config = dict(
    tie_word_embeddings=True,
    optimizer='muon_variant',
    max_grad_norm=2.0,
)
Each number is 128 + 24 x the weight over its row's rms, rounded and kept within 0 to 255. Layers, rows and columns count from 0. The size above them is the row's rms in percent of the matrix's.

# layer 3 MLP down (transposed), 640x320, rms 0.113, rows 512-528, columns 256-319
size [103  95  99  90  93  94  93  99 101 105 102 104  95 103  97 102 101]
[[155 122 120 103 129 137  94 141 125 150 137 109 134 133 118 143 139 131  93 126 165 152 124  98 152 181 137 114 154 164 158 156 130  95 139 104 135 145 137 124 112 109 163 139 135 154 119 155  96  98 113 106 154  69  96 133 168  91 125  91 104 110 106 137]
 [111 113 140 136 122 117 104 170 151  72  99 143 130 172 108 146 113 143 146 165 128 123 111 111 138 149 153 123  94 169 107 150 153  80 145 162 174 148 127 152 103 117 126  79 114 123 119 132 104 133 117 106 151 136 120  99 142 136 118 125  99 161 133 107]
 [132 109 117 104 127 129 130  92 129 145 129 116 125 132 106 139 125 133  89 130 129 134 145 114 122 140 131 133 111 127 177 160 119 149 139 188 110 143 125 124 117 134 130 159 135 134  97 117 115 110  78 127 120 103  99 118 132 125 153 133  96 129  99 178]
 [100 103 103 111  95  86 158 119 124  72 113 123 135 108 156 123 166 110 102 147 118 111 125 121 144  99 149 174 130 145 152 145 103 100 145 114 164 167 132 107 120 106 157 158 158 150 122 156 134 108 142 145 151 116 129 147 134 139 149 178 114 152 112 135]
 [ 96 118 147 110 121 134 173 121 111 113 135 140 136 155 105  93 164 125 137  92  96 133 106 178 126 132 118 151 101 111 125 116  80 157 161 154 106 102 120 138  95 148 103 139 151 111 141 135 152 133 140 115  95 115 146 131 125 134 112 109 139  86 130 111]
 [161 118 155 125 112 125 160 127 132 116 114 125 131 147 160 149  98  61 110 133 171 157 155 160 145 144 104 125 204  99 146 165 119 138 115 115 104 105 153 116 164 160  98  71 118 143 166 130 122 112 150 142 120 115 118  86 112 120 146 106 126 126 122 141]
 [114 124  95 137 120 141 169 130 142 143 117 118 124 130 150 141 112 146 173 116 151 113 168  82 166 142 117  86 129 134 132 149 124 172 140 115 166 142 102 115 133 126  63 149 132 114 109 126 114 122 131 108 119 115 104 130 118  74 144 136 137  93 151 156]
 [100 125 112 110 130 163 116 128 119 136 128 138 103 140 164 123 116 129 171 120 155  98 105 118 152  93 149 153 114 126 116 151 135 130 134 120  70 168 149 111 135 126 110 115 139 124 154  85  93 131 106 120 161 164 125 141 134 112  98 133 125 150 181 132]
 [148  83 126 102 123 124 147 122 148 105 130 122 111 137 157 153 127 130 149 104 144 126 113 147 114 103 145 139 142 151 139 104 105 169 165 164 184 136 163 129 132 113 115 110 121 138 130 148 113 120 107 156 113 139 137 123 105 107 113 116 129 119 138 122]
 [134 100 113 109 114 161 144 109 111 117 151 101 112 147 159 149 141 107 122 128 133  60 128 115 148  87 118 130 131 139  80 147 106 118 156 132 111 104 114 105 130 115  94 119  79 107 145 112 143 141 121 138 173 103  95 130 108  90 132 116 150 160  95 148]
 [136  83 106 132 137 142 125 106 126 173 125 135  81 131 128  81 144 141 160 134 118 141 117  99 121  82 148 148 150 143  98 128 118 122 114 102 136 108 140 129 115 119 142  92 119 118  79 139 107 186  96  87 129 121 157  94 135 146 167 134 144 104 123 192]
 [161 118 153 141 136 100  97 133 141 129 129 128 118 121 144 142 140 112 105 121  69 124 130 118 164  62 117 105 123 113 109 142  85 172 143 147 135 119 180 139 111  57 125 109 143 109 112 135 147 109 187 129 145 106 134  88 153 144  90 144 124 119 154 143]
 [115 103 105 130 126 120 129  77 131 145 165 124 121 163 148 124 144 113 137 150 135 122 114 104 145 126 122 131 154 163 107 118 142 108 111 101  85 150 146 127 127 134 116 153 105  94 144  85  98 108 115  86 134 143 139  98 117 116 112  50 126 133 153 140]
 [175  80  98 113 129 119 139 151 136 151 119 117 183 124 155 117  98 109 157 101 172 128 114 142 130 113 112 104 175 118 152 120 121 148 143 136 147 124 100 160  90 127  89  90  86 112 113 163 180 123 136 125 133 154 131 109  90  54 134 153 109 130 125 134]
 [159 146 118 101 135 140 121 112 140 103 148 149 160 118 119 142 147 123 134 152  86 103 103 143 125 116 169 156 127 108 126 148 108 143 126 134  83 158 135 150  90 131 111 114  95  99 104 125 146 148 184 127 114  94 123 173 127 150 101 147 131 105 134 148]
 [168 165 129 163  95  96 162  89 130 139 119 151 155 122 146 162 112 105  95 141 130 135 133 129 124 103 161 127 146 100  83 134 122 138 121 129 128 112 129 152 120 121 106 108 126 128 129 139 121 147 193 143 139 111 127 122  85 125 132 179 129 156 110 122]
 [114  94 101  99 155 161 117 120 110 123 109 116  97 101  93 114 130 157 114  96 147 139 128 116 134 158 123  91 109 169 168  71 100 151 121 124 128 143 121 159 165 148 117 120 108 118 117 119 135 134 120 152 124 117 123 118  73 101 118 101  93 136 150 112]]
# layer 3 MLP gate, 640x320, rms 0.101, rows 513-528, columns 256-319
size [ 94 105  82  93 100  97 104  96 103  95 100  92 100 106 102 104]
[[148 108 118 118 135 117 143 101 120 124 118 162 108 108 101 132 163 119 176 142 128 154 140 164  92 121 107 123  97 128 151 126  93 130  50 118 101 131 133 131 126 137 130 134 142 189 131 157 116  80 125 128  92 144  91 154 107  94 142 125 109 147  88 152]
 [ 98 110 168 151 143 110 135 132 142 140 146 130 137 108 182 103 170  93 115 117 125 180 129 119 156 178 104 124 102 161 150 136 167 102 116  92 149 143 145 139 126 134 126 200 148 144 152 147  93 148 175 161  84 136 131 117 138 129 147 163 144 127 132 130]
 [153 159 128 115 113 122 144  93  93 101 104 132 110 113 178 121  93 102 119 126 132 119 106 154 172 175 120 125 129 109 132 112 177 142 112 147 150 146 135 146 106 122 125 145 143 123 102 144 140 144 135 108  98 116 190 109 124  95  89 145 111 123 120 148]
 [134 137 177  79 134 129 162 125 150  94 101 156 119 172 182 141  87 110 118 147 103 137 138  87 120 152 139 120 173 128 115 138 132 169 110  50 136 126 112 119 129 145  98 151  90 107 146  78 133 136  91 138 112  80 119 124 129 138 102 139 152 114 145 153]
 [130 119  87 115 137 146 122 149  89 108 101 116 151 170 115 128 150 162 185 131 158 111 136 116 176 137  78 106 121 127 141 117  94 146 110 145 114 122 121 114 140 123  79 111 131 106 122 159 119 124 152 164 127 150  79  77 157 149 132 145 150 155 124 137]
 [165 126 137 154 147 159 106 165 134 100 165 126 106 113 181 118 145 118 148 132 148 100 108 129  96 114 110 109 145 139 126 160 124 150 120 146 113 131 123 163 162 148 119 125  81 154 115 149 185 137 117 142 103 165 114 119 115 101 169 157 117 116 150 109]
 [157 131 124 149 110 117 151 153 159 124 176  94 122 128 144 111 122 149  95 105 121 126 139 136 141 108 117 132 124 133 112 144 109 128 138 132 142 103  91 126 115 154  94 116 109 122  59 116 157 105 116 108 118 141 111 124 158 159 182 125 117 142 150 145]
 [139 160 155 153 152  97 107 123 124 164 125 166  86  89 116 152 157  75 111  98 123 137 136  97 136 147 163 156 148 142 148 169 172 156 109  89 129 102 133 172 101 114 145 137 170 105  99 151 157 112 137 124 119 138 137 103 138 120 115 126 144  94  58 146]
 [110  86  86 113 128 133 154 171  94 184 146 111 107 135 158 166 150 139 152 152 130 170 115  88 142 130 122 113 142 137 109 180 151  74 136 161  94 155 131 132 121 159 159  88 150 125 109 129  86 110 126 107  91 106 113 161 103  95 141 129 139 171  97 135]
 [129 164 148 141 122 105 100 115 131 108 147 110 161 130 123 125 127 134 143 163 137 104 121 126 157 104 112 125 113 114 159 123 139 124 103 124 121 100 131 167 151 122 118  71 160 139 133 116 101 120 153  90 152 157 141 146 155 100 148 135 118 141 100 123]
 [110 137 100 129 118 128 129 132  99 110 152 112  99 161 115 152 122 140  97 122 137 152 130 108 137 152 144  83 133 168 139 121 123 154  92 134 102  99 161 137 144 152 108 155 104 129 142 127 117 108 170 124 101 120 113 114  84 147 162 138 139  99 109  95]
 [159 158  95  89 134 143 151  87 132 143 109 119 152  92 100 102 146 147 151 123 124 144 124  78 149  61  79 102 137 142 135 112 121 133 138 143 112  95 134 118  93 146 169 120 151 102 134 161 138 120 129  89 162 134 141 143 125 114 144 116 133 160 116 139]
 [131 119 132 132 149 120 124 118 117 132 157 141 119 145 105 108 120 126 129  77 100 163 104 135 124 136 132 125 103 123 107 115 193  84 147 136 142  99 153 141 132  94  96 169 136 119 159 123 134 106 138 164 116 113  91 141 152 144 125 104 131 122 131 120]
 [150 115 123 129 129 144 118 122 125 127 158 119 131 123 127 117 122 133 127  72  80 136 105 104 135 145  79 103 123 145 145 158 145 156 123 111 161  91 162 125 115 140 166 128 127 120 144 136 151 133 108 107 134 129 197 144 113 137 143 144 120 124 128 131]
 [139 129  95 114 133 137 151 129  95 122  88 145 130 118  86 124 135 165 139 152 144  62 139 132 137 155 144 137 136 122 132 101 128 150 126 142 132 123 112 112  87 152 129 124 129 135 123 146 114 115  87 112 143 112 147 146 101 148 150 147 157 165 132  71]
 [122 120 156 120 141 120 180 173 147 141 118  88 127 147 105 165 136 167  73 108 125 138 148 103 139 139 127 104 113 157 105 109 109 131 144 113 116 103 115 147 135 118 107 123 124 134 109 153 111 108 128 121 140 108 118 145 164 107 148 126 121 150 158 119]]
# layer 3 MLP up, 640x320, rms 0.107, rows 513-528, columns 256-319
size [ 91 108  90  94  92 100 104  89  96  89  98  93  95 101  98 100]
[[142 116 160  93 154 165 142 109 119 104 158 159 181 116 178 127 130 105 189 142 166 154 159 115 131  89 101 131 134  92 145 124 130 150 135 120  91 114 144  67 108 151  83 120 116 113 181 124 134 118 109 151  97 181 152 133  90 156 148 122 122 119 121 146]
 [156 121 136  82 152 151 129 116 117  90 124 124 148 124 117  92 130  91 160 146 144 125 113 106 106 113 137 148 138  93 128 101 138  90 151 146 142 128 116 108 136 107 136 105 171 159 129 142 117 156 122 124 135 144 122  74 116 104 161 125 160 134 118 119]
 [120 132 148 101 132 146 141 117 127 135 138 156 101 129 113 131 122 118 113 131 156 134 118 101 121 110 135 139 107 129  99 161 136 110 124 157  96 132 116 106 170 175 119 129  99 140 112  61 131  94 161 106  76 169 157 127 140 145  82 108 137 108 148 161]
 [176 147 157 115 143  88 121 148 132 115  99 151 147  86 125 166 118 175 193 174 114 132 145 126 122 142 141 135 114 143  71  72 148 148 135 112 142  84 132 156  94 150 143 140 144 114 116  75 101 125 102 177  95 125 126 182 113 118 130 159 153 123 160 170]
 [112 132 108 118 104 131 127 154 122 177 146 116 172 148  80 162 121 130 131 141 170 101 145 126 130 127  89 102 148 143 116 128 129 105 108 145 156 121 110 127 134 148 136 158 158 132 165  89  81 141 103 173 135 136  84 120 116 147 120 143 120 115 112 119]
 [135 143  83 140 152 113 118 145 133 134 112 117 115 119 122 132 122 123 114 114 139 152  84 125 158 145 115 169 176 160 127 105 153 104  96 148 159 165 141 143  83 158 158 112 164 153  60 127 177 149 119 101 112  78 165 151 163 158 126 171 104 121  75 148]
 [115 130 138 115  76 185  84 123 125 149 132 129 136 106 134 135 101 105 106 114 116 158 123 124 180 131 109 163 122  94  86 155 132 114 124  99 147 146 146  95 135 158 129 111 129 121 132 172 122 121 148 178 117 127 183 124 107 129 127 114 153 168 144 114]
 [129 124 179 119 104 114  88 140 171 115  93 159  85 131 149  92 144 109 113 130 112 111 103 143 131 128  98  92 103 110 131 143  93 111 153 110 161 127  97 169 146 140 108 118 110 103  78 162 146 135  93  98 117 117 122 113 138 154 118 158 135 166 119 135]
 [ 92 129 156 148 172 154 128 138 159 128 111 114 122 133 131 151 132 133 130 146 144 109 153 116 128  93 141 147 112 121  91 161 100 149 165 132 138 126 146 127 123 115 102 137 117 152 103  93 153  75 111 154 134 157 121 112 144 124 116  98 117 103 130 172]
 [131 131 147 124 117 128 139 104 123 131 140 117  97 114 143  99  87 117 134 159 146 133 125 101 134 128 111 100 160 132 128 142 169 152  91 154 100 133 134 114 133 130 143 147 107 139 156  97 135 164  81 142 109 105 169 124 126 159 138 166 118 150 126 128]
 [108  83  91 118 134 125  95 182 115 123 171 124 127 105 112 177 151 113 182 109 113 129 152 160 124 113 166 144 126 111 117 102 132  93 141 126 128 105 121 160 155 160  80 143 190 154 139 157 136 132 119 113 128 165 115 151 104 161 157 146 139 110 126  98]
 [113  93 153 154 128 114 164 139 131 134 148 146 131 152 137 134 126 124 113 149 183 137 106  86 152 191 149  99 108 120 167 143 122 118 130 152  92 142 138 111 124 110 116 141 123 164 121 145 156 125 116 137 129 103 125  95 121 128 122 129 123 123 128 127]
 [140 114 119 168  98 153 148 123 151 155 133 134 141  75 105 107 131 121 134 165 137 110 127 173  84  95 133 123 112 124 132  93 116 155 128 152  96 176  97 109  94 126 123 121 126 108 151 108 156 127 132  87 125 145 106 154 156 112 126 160 112  92 138 116]
 [156 139 221 142 122 164 167 111 140 101  88 106 142 134 145 110 119 129 152 137 149  75 130 106 107 111 161 170 125 159  86 115 124 128 141 114 149 139 114 190  87 152  91 152 145 150 156 149 116 122 123 112 101 106 106 132 133 122 136 151  94 144 109 136]
 [103 108 142 161 146 136 142 147 155 129 188 109 128 130 157 124 174  96  84 114 153 157 121 128 107 100 124 153 132 132 115 159 130 126 139 122 132  64 127 131 103 135 109  90 124 112  89 156 116 142 121 148 139 150 175 138 133 146 133 127 128 153  95 120]
 [140 116 119 114 124 157 149 130 142 123 132 114 129 123 139 175 117 118 145 157 130 138 125 143 103 116 130 112 133 166 125 125 117 113  93 135  59 151 151 102 126 134 103  67 140 146 153 104 136 157 142 103 105 164 122 158 130 148 121  95 123  92 144 130]]